config.toml
num_hidden_layers = 8
hidden_size = 128
num_attention_heads = 2
num_key_value_heads = 1
head_dim = 64
intermediate_size = 512
vocab_size = 512
hidden_act = "squared_relu"
norm = "layernorm"
norm_place = "pre"
norm_eps = 1e-05
positions = "rope"
rope_theta = 100000.0
rope_fraction = 1.0
qk_norm = true
attn_scale = 0.162
bias = "none"
tie_word_embeddings = false
parallel_block = false
extras = ["capped logits"]
init = "uniform"
init_std_qkv = 0.0487
init_std_o = 0.0605
init_std_up = 0.0697
init_std_down = 0.0697
optimizer = "muon_variant"
learning_rate = 0.00772
beta1 = 0.95
weight_decay = 0.0
lr_head = 0.00651
warmup_steps = 27
schedule = "wsd"
decay_fraction = 1.0
decay_shape = "sqrt"
final_lr_fraction = 0.0
batch_tokens = 16384
max_seq_len = 512
doc_mask = true
train_tokens = 94660000
max_steps = 5778
dataset = "wikipedia_en"
Each number is 128 + 24 x the weight over its row's rms, rounded and kept within 0 to 255. Layers, rows and columns count from 0. Numbers have three digits each. The size before them is the row's rms in percent of the matrix's.

# down: layer 2 MLP down (transposed), 512x128, rms 0.0697, rows 191-243, columns 0-127
# up: layer 2 MLP up, 512x128, rms 0.0699, rows 192-243, columns 0-127
down191 104:106125149107125124128152124140103115131105131108154162135154109124098088176141104127159124073149155142133120123146097134087178139143128107147161120171117079132145131126073184122084135161113125101141138133162119131124127098117160151142082139152153078111155131178119144167175096126108132152137103148108090134143134101149103110144144158155098137126155117130149117110116119152157159112114
up192 114:155116170090088109105128140117143141125134151101162138134162052104108155142112165111142142163098099143114125151143131143113157119086105144150073088159150126142171145117135115094152123123104166155135118137137161110106131100121138128178174157098112127127158123119116172099136150109153141145113090110081141150138163126113153142152153102127155121151114126150109140112128120090137143160119
down192 107:110084108125103090104074121124133146146101157178147104150107143145124153096192069169107116127143155134152172146107115154161119144173087126096130151136126138142108117100117136097148120164118091113159124116133129113078151161147115115125132136100149153121090185133152116143117144115151121101128142112151097126095111103130120094138123127150105133119119167157113157174137118140120137127104
up193 094:120188138103137150152113127157119121149105134125187106118117119122080119180144102150113119127152115106117135123116099126124136141179146122130149115116150122126164101125084152144108144144126130124120084086110154114129154162118157127126153083145102141125091146134130157139162179126100145120129088165124120146162128105159077130167141112103169120112082123140131078164130148095126168103110
down193 097:109101103134100099142155133161136149120140100162120138164149188126168166119148148090118119129140125107111137106068112145143134111113117132163138163100147143116126145112123091133158131090173113143131159114139111129135160112146157123109120141123128128147163098118109095062083130164130144121157139117131132089089163098082127154128114088158118120136142116080100140119094109144094127146091
up194 102:117129146122107122134102136115096082157117131096148077149124126122130128169148137100143128134113156129084132131154091106148127158150137130134161094093169099112084123102144125121156114151135114135111121053091167135109123095147090122122135147149113187131147135075104159137152165153133142147117118126149155086137122109133132127145096108104114126163173135139157155129150131113147183153153
down194 103:117119082130136143090130084120170156146146112160158157113143175152137138140107149150135151122121105148189134125103147156141081163145144142088137148203147134126116112121115128136119103097140132115154159123121080133111163130091127149114156168157136088109083115115136111143114124118105111084113144134098109145160136123102065146158124127131128125124122107087168135135123149152132135096105
up195 097:137146181144132126109146157178129138108151102158133092131172191095136111103123126120151157092126109115106132161118136138101150147152118154116134133097141133135095065130134130122184118168126107128135128102140147126104105131118136114079137132083122170101120112134153072072137128136128106087130130116119137120161129160096149111125164144137140120131120171123155116150127154115078104132083
down195 098:148148145148150064113127127092127162140082148143182142129123102152128103163115139154098144156128152093128183120130099145159139136170129140129164115134097093139122134104098139108105132146135150134115155122109143125139166131128143145115101103151138132180144164111139151096141163111147128122138101112116106131104169159116101144163135113137093150148146083074087142090133162093151153107136
up196 094:112127171134118095156096114126139115100119145120095152096152125127057119144121128172090122084130131136107148114153161153125105119146126122116163101113153128130127106125135106115101083134144149116126116079142112118127107124119132127147144134154130087148143089107149130104094144084124117114093148145095159092146137115151113129112165158137123198117169144094147184120073135137104148160105
down196 099:123164129150142156117169159150119153122135135132116085096106124122156155104129157101140109164129119125141101164071122109119176156147134127110112114159074135121123131090112134124146143111118089120138110172146114126069150148109139112106094131125125167143153150113145083180158117122119129151132093140140141163137152129090113162162089125118177100157100148123127095138167099124098150118109
up197 100:095093148130135113094122146151140143092138084145121074096130160158158148151152156130074130096080110129144124130117149120128118106077127164133108131093128145133093118151100144125095124156102125094129116099130132112117144119132098110112134115163165186117131141123131135146098146146185152161079146109096153160128171143105125167098162120128136086108109137116124159119164131138114112124100
down197 095:125131111177168129163113123088163129138134129123144133164129114101123112119115120114146116154173143125151166098133078107143133143170128147151139103130132141119104139103135134110083153095168121128126100202080136117128119152152121133132132120096085142124150152085121107093159166117128091102163127137149109128120077146141139100094095136100096161131148150127124082162103102099130145113154
up198 098:182134162143131135137099097089130158130154102088139133133184099106112136116153131143164147119127106179097137083133113119111171165141113149117146149119142108115141081145182136142160174174110146158138116126141132120091077114108133137097101121175147133125117171131153106128116090118162144128131151151142090092156139143139110131097116131163147097124126109151096122098134114119144132146117
down198 095:097138111112142121123114146159145127118127086107132142149106159123153142111107124127116125111117144109123101149156128107149135150189107120153126121080096140107132152125124129075080107147158142095178181153121147144119113126156124141092131142113092111133108073069113140118125129134148119128142173149144151185122138116098141174073092094127097161108138114133097111146129146137109086148138
up199 097:120082162094152144134116123135174127183117134130113092115125165129140143089145113139121133099121094138115106126127103171167094115062108134114178099138157119090126122175168130100148097109135156129151115093095146139135139119136148155135136091134138109130152110141114071181122134093135133113147170156125163108136131143164106125128141127114164126102077122154097152131126125115155111139118
down199 098:135113125084170110143129105107120167075120150101165149169148148095123123154162109146141128153121129124127122146169115083157156088147103130127111124132096127155124091101155135157145137132104128117116125157154112133126127124116135136129112114149133088131099146127124179107159108172108156127148119128115097120147122134129131215110124126158100105094186143126170171146121121081123111103157
up200 095:156113141136135127085114183140128109128085162115116133113132149143140117134167181125154145110139110096133101150133102092097091131094109130130142128160132156128117146142119102142145118119123125091073154098142103151093115117121112115118153135112074151149100118136127083159113071134169156106111130148192139114124141111113151153160112128142090110115112147113077083147120146145148130085113
down200 097:088126129125092120145107132147116142122179110164174125085137162104081101142112091124128127097148141132115117133125125101133152122092116116139129138090122067099127158177134138134096106117088150118120100132141158105143119145139136081159126142089131147107129155150143129150138110145099124175149147141102155171136143168139097153099123146127172120125148122128154107124151125076107155195120
up201 098:139132110114165125132137167101158142112157122173109138135071147135123117085095131140121146142114080110154116128139123145051182112113149141128138120140137102133120134118114100122120128172151128102064119119141110090149152112135108143172105120119099144145149110144107171145144131114124122161108138115131164110141109113126103154117120138133113129110158157129137186166159158133091118096064
down201 097:107119146083154135139107108147102102100118119132091160124136152140112141164152125105139118108130122113121136092107111149153134126158121190146157154107101151114154139138179153105126071153131146121111130143085137160155093140135098112120097142157160161110103126134128195138103155090131147128122176105118141140131151146140177139101131098100094135118121081096121125130115143184117114120092
up202 104:171151129109140169124120129107142129083149150110158163101130122092113166103137136111170108095124110159133168149145141105120152149178136142119144120111132163131119167162111104145138158118122085149131183111105170084110094110104130132153082126086121166143152140158129098152147140147133112178144154129109082105122076112110144110128139111134158095113132102128133141099101156121146119143120
down202 106:124124146151130102144155132128095095127098104122139164141122140132158125145126163119130146104123126157120152109114160120149114120084124099110136169119135115143106094106153158124108147140180104124088109138144151145135115139145128131134107134151171090127120182118110086096119144085104106180083108162158162120161137204130140089139149158147098130136116129120134184127133095153154117096157
up203 094:074106092135124125107091149118097147084165092145151142126108147130160110128181149112099133085122090148148109127122175130100142095150148116145103160175113133131117132153105165157127119162158150095163159099113121133103137117152152124124149082103166139114136098130111077104079154136127144161145125129141117111121121121140145102087118147128144134130163121132149125086127129097094109084120
down203 100:128088143124106115147110121155135088156095130140141149136142124151095140129118172140117090160158091174146134089109128113110155125131130134124119138122126152136118144149139149112132133116115192161151124162153091176123132139090104183106084139111064112106126120136122162092186148105159108119100142116136140148120116135124109078144164106132136162134093155125102107148115124120147128181112
up204 101:137113113132102119139086095146096107160154157106103099112148170077113124112104152132116135141108100110117111107133128123118131135121082113174111159115129093157084104121152179165095117109104084099140137151168128102187131118118140117171107111165113111138143092097138147144163116136162127111130123156125147133081127089110136161166155127135172102136114142117131119159161158118131156110121
down204 102:131125174130141130130170123097153122112125101107132134122154165114149121117125094141094158100147191158123132107137105166059106130113106127123125103100097147124126147127086136134126105079174133116106107116132157125111155108160108153094106115068134147124121112118117126153153105130092132131115107112130104127161174111139099120105143138111124197125107091104166153127084133120136084147133
up205 100:125130130137149085124175122148135158094167137133147100148070149125086098146152131117120100103123147184123119124144144130109104117078141172116119123103163140104154180147135143171107140112156115091157145139111147108095122126125093122161143132117145133146114101181115090107107139186128107142060144126170120111121121093104170112143146115128113124123120118140151107125129109143117159113112
down205 098:118094138142126135128124171104100117146148126110142087089134059108160140105098097131116141148114120096140135137138129138144144120132086080090140154163085114147138105145148146096146143104154160172140106150148126141167118131097151144092125157144096145088128135139156167171131111111120124108153111154130104161150138195140101137153142150135119132112136091079091143115096152130117137125160
up206 104:109105112148156102083130087107143155132136128135113106143108127107107157161111149166122143144115104143122159134155074119127128152145136111137103108127118150130136092137142136112124133095131082180102126084167115146147181132151098075126094141096148077115136096173163121114158123135136133122102140096088115102154139126110170125146121136133184160105146153156111144117134102109105146131173
down206 104:157158135126099102113127116099121121146156090140096106104129146132164095146131116126129106095101149102148157138186153127113169150139158116124150130158148145130136082105113114141091104155155117144157142121088116170129121127146123125126156117155122163157134116130132123117148118132112110108115125101111158145089161043137104139138151143083142136124146096170134096094112171109165161178128
up207 101:122137123084128130111153095111132124141120094134126132130162071162133129129111146106107152179123131178103147109178170122113102076091164159133105167174104129112090090143112123128145120109135111194111065119135094153158108107138128123083132126124129128147121110086133120136152118174132123133139122135111104146127126089139125103155101125145129149069134137112131122123138154169119144129110
down207 103:109116185142071120141142106168115149141141172084135133140095119140114139114115104131133131174163121106114146156126141135091084149169122135157092161114096086112140174120117125109109102102175138123106148159133109106059155100136124109135077118147155169090143100150151146146135119153147120092147122117108136102126118136124111166161103124143154114119102161149123108120138147139131096119132
up208 093:127103112131134169119149130138122166152177109105145132084148167099127116127106121121142120130164126115136051108141123170140118103121090112124091134121134125143125114121103112138155142143144125127141087167119142127124088144134130123126099181100147119126136140129123160126142096105119068130138116156115149134115144144154142147152153125148140107161125146082080175135200128106090160144183
down208 103:147199159111107165129127154144137151116132143103148121154120119143121106111150121109133144106105156125088136138114128130148114141122161155153147097147157154142157136150131086151166097129094133131092169148156097151132160119126088149130141133112107136121172142144152110095155141092136181142108111111113125095113155057102126130096098148121147157125085111117147110119086181112124100099136
up209 101:135122124101109121159132138106137142142135133127138158167120139135104117118128150132122085153141144099129077134141118109108148194124148154138122130113141161083102162190080136108108071132112163118160138093084141134151163168137173105132135103167141118112070141182099121113136158124155116098079095135148126141124098133100157115150117117127116122125146110121131137120128110152157106116096
down209 101:111109133150137124138132106123145106128101069145090160091127094112132134148098112105121161138164112102123102139119127126147146073099111135127142128129126110134117096146072153129101119123141096124049114170135122102144125098153156121148168106125154138151157158091188116142084155109114157162146165129183134161101091111151109127118096111136152141124158117121124112126126123138137130094144
up210 101:121103156127140137164107117124124116097083141108103137132124148146104130124163172121169102129130168120173120166175111180132125108151105172162152139108139112105106154106110095122158096146103103149143143108092123126137097156157136133159126121140114112146114184158116093124161165182099134123095146145104140096089143099097124131154111129150141116166161141101141099170116124135115108120109
down210 098:161132132111126129113097156122157162158155101107109141177101135145116110089119118139122132136146111150093145095166107093169148124065119085141126138113083145148199097116130132119123142135143143140106087141166102110117140135159122153113135118122120120143102115136128154120138153091159121105102102142156100159096108092124144080098148102100105126105096135163133149118117107149182110139155
up211 103:110135123103129110121102135063116109079121134107118136136146128164097117142154090085141118122128128126119128120096158119137152121106101125106132118127136134148154152137122181098091124155122127131157093121168168138077127172168158135111132113166138089154134141116113185151102118132084152129108121136158091095177153122192127104094130111165127112138136132167105130143099143139116097132144
down211 097:102138169124109099144095140170174162120113125149094120147093123153139128126120123143133128088109137115097123100131139161151129126098146105174163108146128149143102101087127137084180141135112141146136142134095123109098124133142106142148178152137149095111168130103091114120142132154130102123155145141112161113110111131179119186136181117110136087109184093091151089139121121126114121124118
up212 099:168112124139130113104132134132158160152126158158167154139123090065157110122134115147133168128123106126177165145131164128129102156104122163101125157149119108081160133111124145111147128087109134061117169120124167142138143161128144150173155115119117105147123177094123100124133114151115131110102140115130118118113106135088099111120103117119186158092136087126140151099113091132108149152126
down212 100:138115112111136087137129104130101154101156127136107140156103129131150068107110104102130083089091090131158130101177114143162094149140148137145104137128172131144096149115120130099101136089166128164117145105147123157135103141143155082130160135104141127122122133144134152102106127062107156159149170146135147124181124107140158151107114147149118117174135102120121112119133126187140097147126
up213 094:154110086119119136174124154133107143122087102081120160155113129153089098124142147141135098107110117143109159120155154123124140101133149159156093127145132138130087136112149144116133169115102172113156165135138108120113124146096128096157112110152135158141150111091057121155116139127101160126143154141118106107155143131150142124125150122117150151117151115151192148083106068098110118121079
down213 098:088109163113142121140126164128093129127101107142148093125145125169131142138113116120155093161148120110135124157107094101157135127138122135107187156132092096099168116161152066135115098113119110141115090135108124143161161137146144160098133155138133121091064138186158145092140135111151120117075147129101128119147145094123111120137131133081109110139124149131148109150139106174162131156128
up214 094:161153131099104124117106100155127171138125161112145155091159129144130137082096147090154150115143146126169131105148112137127104140104154098122170104138099122102137167116135107140112096140128148124147124143091129126139150162105142203123161120096155125096159129158099150090094168106109108113100127099106144153094135108136138158092139160136114106126127185134130121140148164082106138154112
down214 098:121115104129131154091154135123154132128110105110089092094161167115116169134124119119099139119134143092104125151145143139135174136153104110109100095119140164103161117133084120094088140125125090138160168109157112132167122134087151127135116130168173102147080150158145084132104112132114110093110161163083150094134106118085118137130132137138177149119155091096121104117123095135113138151119
up215 097:158124149102156142105111105105112144101125157119147138154139123119143137135155121145102117179115141136087122144109102099109105175128133148142132162053112131136108141104105076118157092098137163147132132131153140141116151163185142163121113074111126086110146170127107113128103167169157157113121163146128110152121144151135143119140115118158162105089102120124143102134152091123143108121082
down215 104:123126129136141113188099137150144112158146130149125116124103136133132124113119120105112101134144162074187100144130086118134130114122147137139121157174140096163158135130128141160088177150134110171177104129105150081120174142104111133123131131158163158120064080098129123129115121129105096106150149143112109154145104111138157122107128151090127096137135168160116138089122123131162136101153
up216 102:114156108169072134136140141146145131094141146127166118066113168171142160100107150140139109133170142088138157133120149143108172150121099143166134112134137153139118123104123134152156102077108088121118120092111148133106103099161157118129152124119125115114135122126136120130110133085100115148135113158159122120127131127136096135155150101139142085072123186175130141129137157074158108105127
down216 103:137098119132156109122144135145090151108112117100145126144126107126142131160121099125122151114113143153118148095158131156167121094130104112135132090147137122145147130140165153114170135117141139148135118172067146124096144123091119107122076132082071103163109115086135140143159100136125147096166132128142110124149151171081134176109141150124119117161109129129121128113156081105172126181084
up217 104:135135158121125153107155130105163173123116119131168081137110129126105140096180117135134139133101139106094133146148161104144121103174107148129106130099099109161088109143167143177105093084162137103152169111113122123122131122180122107122121157109117120143121085086152162154089089119108128163123098174120125124120133127113080116118130107101152076122128128121166155116110152129110125154138
down217 104:088145119116146166130151104118156137127137101137141118133103166125157125114162115143147117158137086133085120107139124089141104159132089105122127140150142161129111119156135075105103104130124177127085195136108143151153114135088134171091139142138133100092139116148147122116116129124101160083181100099139099156153151144145110106071112106123123101122135102122177158131115144106125128101152
up218 102:106110141098101140122128105135119097162115102121050092107102094152138142132123162138161174116131081133135168121117137108158123138123161134150131116130124098099091080109175101159171154115150171128155081135108150099146110157152120147120129127118118136147109093141155124156139153127126080146167137161105135093095132156138130106125104118157134161111111149112141137174106146142136095122128
down218 104:125164091132104096106070098126099121132094166101143116142136109121133139112163126118080100139129148106167145085080110178110143126155093135115125128095120145134159154140123166098106088154135155165092170122123094167157117084155119133156131121154135147142132111141118118162113111132116150099111141087128144091165093124139110141125146133109145113145136152104116125134165144091114127159081
up219 100:114099131113107172124128138111125113146158096141165088104118098089149101111135149079185159136089158126143132146121070158172136136122101141103124125145114147126144171150143112118149111103150144097105096122147139167154135127082115124131100115057146149125117127135107111141148114136121117141127116131154139148116110134088174091121110131147160155128102188141120119143174164137126145142150
down219 103:147102152123136112135111143083107133147141105162099131108102124142105119154129142147141141093169140124134150133139117090134193126153107128125110116126082144128133126129095152051113147161120131124137101157127101127111131108156116166110118112160146131169144092134141125119108111146137142115129174112130142122138155152145084108109200081135119173126111131184105151134082104105127096089123
up220 099:107193141122075138134163136147097112133099089135195112113182124119113119130124122166138123145112164092083118114112122130102120143111144152110167125106139129126121114110118142109128081130146153128159103065103123113097154135183123092111142143136122175132158147133085111103122144134115134161099161172156136115143160150147122096120118133103166132111116117136126101156150115118101098120134
down220 099:141092127150169131129108149087125117161144140097155105152141133154119118112139140105119133103124158137155158125153127126133106098152133092151113122133155091106127149151131094154092138097167089161134114131182101167175128122077171128102089115129137094155129097124160066155121130125173118112172178119135130143122101133149155185108148142108127130146168135136148127112110158130121142126121
up221 097:138148074176132153141119168177155145108112134093156102133135116142139108111119082140110151131141112139136133177102122141098159138125145131109141084147125090131094095188121122142111084147111129086140155161087114145105131107122132121111133126156110115136131058084153098136138147183152108096103176165106119153131156122104151102155130140145135135131149152122151140115131115129140124135098
down221 094:103122101125113134162107132122114155134094093115112100179149122161120094170155114120144127110080154178105192135116143121152133143113089116113118151071149117163139102134174119098166130128136141124117120150151121168145134097150142106180141136150121086118108096141095138091144135163098092131141129154138110143065118137154162109123132123144128151124142135121146085128127159147106107119134
up222 100:077104105074120148153120161112151143145177116100139107134128152097114120144112131091135129128123155153147117131140084084089126120136140089106101127153119122119145160184122126106173098141095118176138128115138131123142155134111127102169113121120156138144185149112093103148123121139079157118126114092143186086119116173127111129104110132104128102132168127107101169131122097118106114125126
down222 101:089090134161144117136145102089103131129159143138135088133143134149105129094153130151153157147122125164151124149145102132112136144116147158169111154096145143143116102073124099105109107106165140139137129105105148094104123153134127214092133101122108138086134105120133129119120094155108125131124141158149115179151147082135154136124098083142111136134106141134138097132167154066100137137101
up223 091:063078132122158163116117126156158124118134124101152127174150146124145143123122115094127163151130141126105115155170116110084128116132110171142108134113149088140087164142127137123146141117146142105096157169086100133130127145125126159093126135070082131129178121082136125113128155162141111126142138155120113118139092111118144149099126110141139058117177123104124152135089105140120130151135
down223 094:113151113128126087163127126110097137123111113133108118104094125083108099141143101145148128140123131107158142116051135139193127100130128098096156099157121146126178120116113116128097143184106130125108123116144138148097109157123132161091120136152150095109120151179158179128116130102154133096143128107135133097100138147127077122183134139121141140154085140125163121126142177103127115113148
up224 105:114126122092088134152109117096108171117153118099147153135138133145059135124151121107113176132137147147147139170106081112157108172155161153107137119141077179117134086137119186125129078120117133093139160132126090156133147103137165104117101155140068079127123108118148123129099148137118089102117138134128136115140115108144124131133158117171137141125148148140123169115141132136159139144133
down224 098:120123150133100152147145098094116101128169118151154124142143097116154132093151126138127124094156137119104120089112142123143136092068130125132133126155141132119133129108118057108138162140128128144109099154149186107115107179170133074134164113135092158121150136151139181132175152094126129091101149132159122134123155150158120100145116132082133080152141160118130120141147114113106110115092
up225 107:094128081191098140147176126129131137129137080131133105157148105127080127113134118097167126106124113164085140135140087121155147141094135155131118107112139120128083152122150123170163093100105100099088094164165119126134109125138149153089126154122113180166116154112120112147134139111126132175151157140134122103133186098138132123121090144129141129120109089141156130143148109138137138159147
down225 101:172115146111124128081134123142137121099139142144099138133141112124160124156122115163091125147138138105136147121096130136094155102105134149122165144157133125130150099114070144102128147160203126138139151073135096120163133168108176082148135145100131121126152119150116128119099077140174147110081168104122123160126110106092096128135139113113126130136116157103105129104078124140120081112141
up226 102:139147105101144131136126111101094170107107149137104142100131136077109133114072159098104117135122148122144108160076098135111156165142123135129182126092151076134109142152122157111140141156147107119124105146151114146098105146110131132116150119156126147130108142088162085140184135129078161140137123121120170108122129123106150119103147159135145114135105132141111122162133082159071119158171
down226 103:128068106091122135150155111149174141093128107105135106126104132111135121140124081144092102098164115155122147125153163106142143142096139109160075143102097144132147085145127130120166102128078152144128149146130097129117092135127102113088136165147145126130158128120083138172129164102125126139170086150118125097152148201108130093160113121128106154118147126120130112102113128120125142091128
up227 100:129149152152152177078101149100136132161145125128118149102131116085128112099141146149159130127111109121133157127143132093097105111108109143128144136118175095158137133129181101157091087123196094116136173156112147098126129076091171127109195176158143092146112121125138118138131145114105149106080123090105122137103126120104136135117136099155134108142136120115121117119104115131148137112115
down227 100:147148114143116126167109151152136116121100165108140105150141119126138168118156135112122187141113138185142136125072180124150102116149152085115119167147094143116128159148096143094129122116125134130112050108160132135164106116163120154098105128104149119094146119132101130151158160127157121150128139136126149096137108148099149119168134170147161091128131160140144143122113137109083106140087
up228 109:092132110148138146120120139165135144152143107124151125134148137098138102136099128131141125120131146145098155125079090119096133135145122126154177116104147076157127105113130136123127095175138163150128123177123147152158140063133083104108094109113134152108157132150157092115167125172160115134121098093101109130131102188104143111166147152100100118146101161133114161115163162147131106111143
down228 099:165109190106132125181134138075146144135136127121131135156124151133145105145136161145094099147124142115149134083121147134141110105092090131178130094123095142139123165163106138094105185118130152135150115116140130094052155130100108182103101131107135144152111121123109148122113119134101115137157121143116144112135162078130112154119117118123125110174168111101170137119158132119122134156106
up229 092:163121105124077121106110096120132130109115118136142157146152169111128114105134144138124103076151095105108136087108131125093146175137126111135105156118139130145155163050120117134091139135076148131115112137163147141138122112081103142106143140119124118135173135157149101105152098068095150157077143144184119104128132094116137142139156161129131121124120163154115121153140171125122136130114
down229 096:100095128131142117150105107140101169159163153151116124166097138178122148160132145119134127148085158116124100116110146141124103113118146101118106102156150133166090115145129115114162119139164116140147111141146134143065133154122121133120031111143153157134112123142145098144125116138148136166182124140117157137140154153118141139098118131110127116095147125096121108067120117093081139159144
up230 106:086136133155103130149144152127162160140152138118140145130180133144160120127126126176117109133110134129163137093166131147124159155117098125163134157069090121083135120095097108113101096169109124128152101121153120107182077105163113120157099118096130156138114161098127134108115142160144121114107126127142093115112113088136128103136148088128139104198127144135117089108105150138134167141125
down230 103:115136098131120143101135098084102092117122165143135110176124102120065082149123142123148133110130124148143131141105147123070145130097125152112105101161102152132151130146145161138130143119118153158128096180155096104104134155091156144129139150119138157128152147149135121113138098114140140155165084111093160130141110142110084136100120145128096147143124132118097185126134160158108183167103
up231 103:122126141155117123140148110128125151106184067103079122131098139137116145133156125116154118091151098105123092121104153113090093119115150141116090102184140131094122084124130070113128121110127172126136158136151124115126104099145138120125144125111106127123138152116124097105102157160064136083125160135142168156144097124152165089138082129121128132141108159109119153108156155125130143173138
down231 106:130159115114162177135099087091124104153104102139178147128101150111127112129139148126134126123132160120142168129123162133059140104101146083143110161109094117155134119162117124140158126150145155126168108131132104109135094143143127124129114161088173084122102126122119136145149141157126174149155134112121145179147173125103116151102136139155144121145104110074129090086107130119151121101096
up232 101:161139093134121143143143131121140161116146149161119164114122125126107091123095155169136127142121078141116117139112185120099121144134123112118126124121154144101113079110111124126119135131118138117095123151111128107187162122148126166113115132101158131137140098118088149177082123117133123210120117114081171151144132105141123131175155122149127130192108145086141151122141081127104113126098
down232 098:117112132145108113143125194129157109120130143135119126135137162122121127107096147094165133118153157069140091108118108130096139115136153143124148116134137113135118167146169131180122093135095105118134130100128117127135099143071138155074126125117116089147122118150159142139136095131114163102152122160117094159132136084099177143112101115093127158118147099085177099136141169155161143156115
up233 109:124137084132132146082134137115138144121109090127116122103103148155141136097134132143120147128139118118157121157149133134103187121137144191101118124111146160143140117176104119170106112112182089164131152142104130171138139166128151098128111157116112143143134088128116089133168115115092126093135116157059164152145125125128135154160158088108109138118131123114094097086100102141156127096125
down233 102:112109144114120135130172093114142106152145133097118125149150118076158157102131104089107144107139165137129139111148140123088095113134135084162104126121123147141133086108138129104128134128090121073126165118127110149106134102113102146099147132132134163136116083161091118145099199134131128121158115168103127100160112102110177127135083147132130110148094145128132072156143142137149088126086
up234 102:132125132099137108158120093102152136100148141119181079110071100114124129155111117158149120128116102146134101141125116133137091138134127096132115088122158111101143108128148171162148102092157118070089108164122127114116115122107146178135177137137129117065113104113115131117115172166093151147107140147123112134108150194105131125128124134147121111113161148140129124123136128147071100121157
down234 097:133090091147123085076140136152149084112077133142121131143176099107137115122141129107102121127126147126119142132133145097104145106141153115092120159156102116156150140120093100094087132160148131180139145099145142112136145147142103104092102126142107120168105134142144136100171106095170125128139131117073120125121134130196119163119128110113107122171116145125104154132121122095140197120132
up235 096:092105128169132077099083138127145122172124131087115168105147158118123161145178125115098132147121125167119118122126154149084150138130114151138191080122130129125114110168148121134161124109123147116124109197129171107145104144107136144131102111148147108113098177110144091129137133148131065104101138129154137100091124142094168091145118108121124116128134131165138114113113134103119151121131
down235 101:121134152084086126096150147138119150105149116132134119139151091134177081139135119127098135114171135101128156147145110139123136124147130125119107129148150130172148145093127144133135166153117093140120121104117072127095148136138140088110133154138090110162141124188096106135104133122113163193112103170127129120105123103135107179105126132128097112157117152099118141178163145180090139122148
up236 102:120140130149163094114093111099084148112125110122130131084154112086138180083127157117146104117176105094077135152137140095152124094136145133117072119134120129126095139150110135144141112143132124106091162100173157119097093169153152140139133134188147126162101117145136106120116141119150152153139165132147141162127145148120136144124122159079131110130146097121134161108152091116120177113124
down236 100:144116067119095176128098153090163091125116128097140133182125111121114110130051113152145137115129161084107107123127108124132168131144142129115120107116149139114131096142110128096116123132145119112143181153088116109065165116169138148112120184143120123152134139153137123105155133125189148133128116135127134180129105124124115125094131126170118152114109124130101091124115151170131121132133
up237 095:128158086123102108069105124132160083157185150137092132112122155146140119102138124139120132123142077119134098114167109145111089164104171161113106139146188136122126149091121085120126129150131133144146106140164096148150140155161118149184132093110126136131108152127119153155109086095139145127118110174154114135151136158116151145147088118176139167099131147115131133116111130135140113103116
down237 099:150138099185161154145101118125161165084120108094121135173145170161141153122110094093112105102136112115134147145115142158112088173146106122124159131109126117125129098136149117176140104133123126096143150102130146109128126132173096085132121146136135100101089103114150078129172157104131114145111159122121119155106141121094127164089141108139129124154124111154132171129095118115181163148151
up238 105:117117124133105113091171123133105138159146136155102091109109148119131171109156168086172155120117131137130098133093127123126149133145091155150129122091168143102120120079114143122160135141097104154138129142119128109131149073153153082069128123142081172113115164116064162145124153079104175119119090122154157150125152136124125153111151113130089120137115129125154129120148126132113144140130
down238 101:141119136168117111111122140103129109155143151115113114102140156189170118101172156109115145090130150161123144150119109116131181117124187121130114126078088163122069116123134128112151125113105167120102147124106125147185106101110112123110152141138138123092127120098108110151093103102135116127114141113116134160149171122122141107132101144097090137132153160097123120176140190141157108115124
up239 100:123138107099121134112105137148099122121137133157173149130143086150123148126167107124110135119116112114187124110127104076120144155066109104122120106113107112103152176135146096146165122097132125131117151119117109116157113146105131155144152125176100139126129127138159128130132098096129146094129132144164118069140124132110165099164101126131113102167089150107143116076162135185151126076106
down239 100:132166130121121090129091173120102117162131113157127169115155158135092096117106119167117192162094098138133135123175126107112152133149113129129133111094102085111100098088114126135119118104147150157146115149166126107111108087149147120148093142143104139163175100120098175152121124121123086142132138156137144140153120126093145121115142094138116130134112105133180113134099106125158089150169
up240 095:124124131177143085128156133128111128100090137095142083097150155097097118144155187125145173170115148112138151132113102129121119130113157150140153149104124129137118114113091097145121146151121124159155120088132132126115150157123126075146147151095156099131110119157121163166112123091117104146137143070133137108103126105122153166174101133133131098119087151117148088128108146060110136124122
down240 097:144135131110124138113157156137130143124067087140124158131137140185139133126074148115120123169166118145118114133124140077165141089124162095112085135164149107105093113118151121145157101127115104135110125161102137134166094137111126124115114077130113141124137143148145137099148128148116088123111145140101086141098149153116144105128157129120164130134184121124151169098124119171092170142077
up241 107:123144131104144160132144166157157120137163109134123131118134090144184115144112129100141125107102120131171094126097122160129112108085164133162127181081153107158116143144116113144155087106115132132135112120116168148109114103126165121104161099153131186132103100168087072127107114110164165144118090136085161124156140138130123115139147150146108108103127147125104133093144103146154104119151
down241 098:137097128123154094177102099130124123138094142093116076144116092148107147106174163117142126114127173135156151122139113144143129147170114128077135097148134133138091147160148099140086154157165155137181127134170178150167131127129115115107142133164095096123119116068104152119141123168115102132097139132121098153141122146124118150116123117123151108140100122149137116146085101126102142081132
up242 103:137136118152131135135138147068122140152115136178130124118127130110131138137095098130105138112147115095156114152151099155121162129168115084133144115116142119146116149136125114106112092092095132136163148127134147100148166172140128139181129137132159151107100155137119115145118094093162136135146106140148150089131126110184123166177119161128181059097156138150116079099141138134113094139144
down242 103:140168098113173125093130130122140100118129134113164119113102097091124135151111117126152130142103120141070157155075110096128165141129136120147130135155132146149129108135158130159111140135105138162091083095125136138162112051126123145101135140141111118127130079103127167146154133103118125130109161138124070129143095128102057114103079136165111148150127141152131132147123131086131146148141
up243 102:144121115129143113115103097145146143105089150170106156114160155182086143165151074133119138091119114092146104120119135096167118136144089132143177112143124128106116170108124145132126134096106150089151104146192142131131159102141137168163128114129104148094150155122095092135097142140161124138128134148141101134082085088118144099153116129128132112123100150113126118079133133112158143113106
down243 107:121154156161109115122145122135107108112139097144120157105162131122135150128119123132155139112106119123103116124168133148165147180093135116103137172096139110109135111147101126173134128154157144083154097116115115161116066099139134127133097106120142094147125164106102177123119127113113127104094166148097122127129194148149142142123098174155122158099100115147100153155119137073129085103149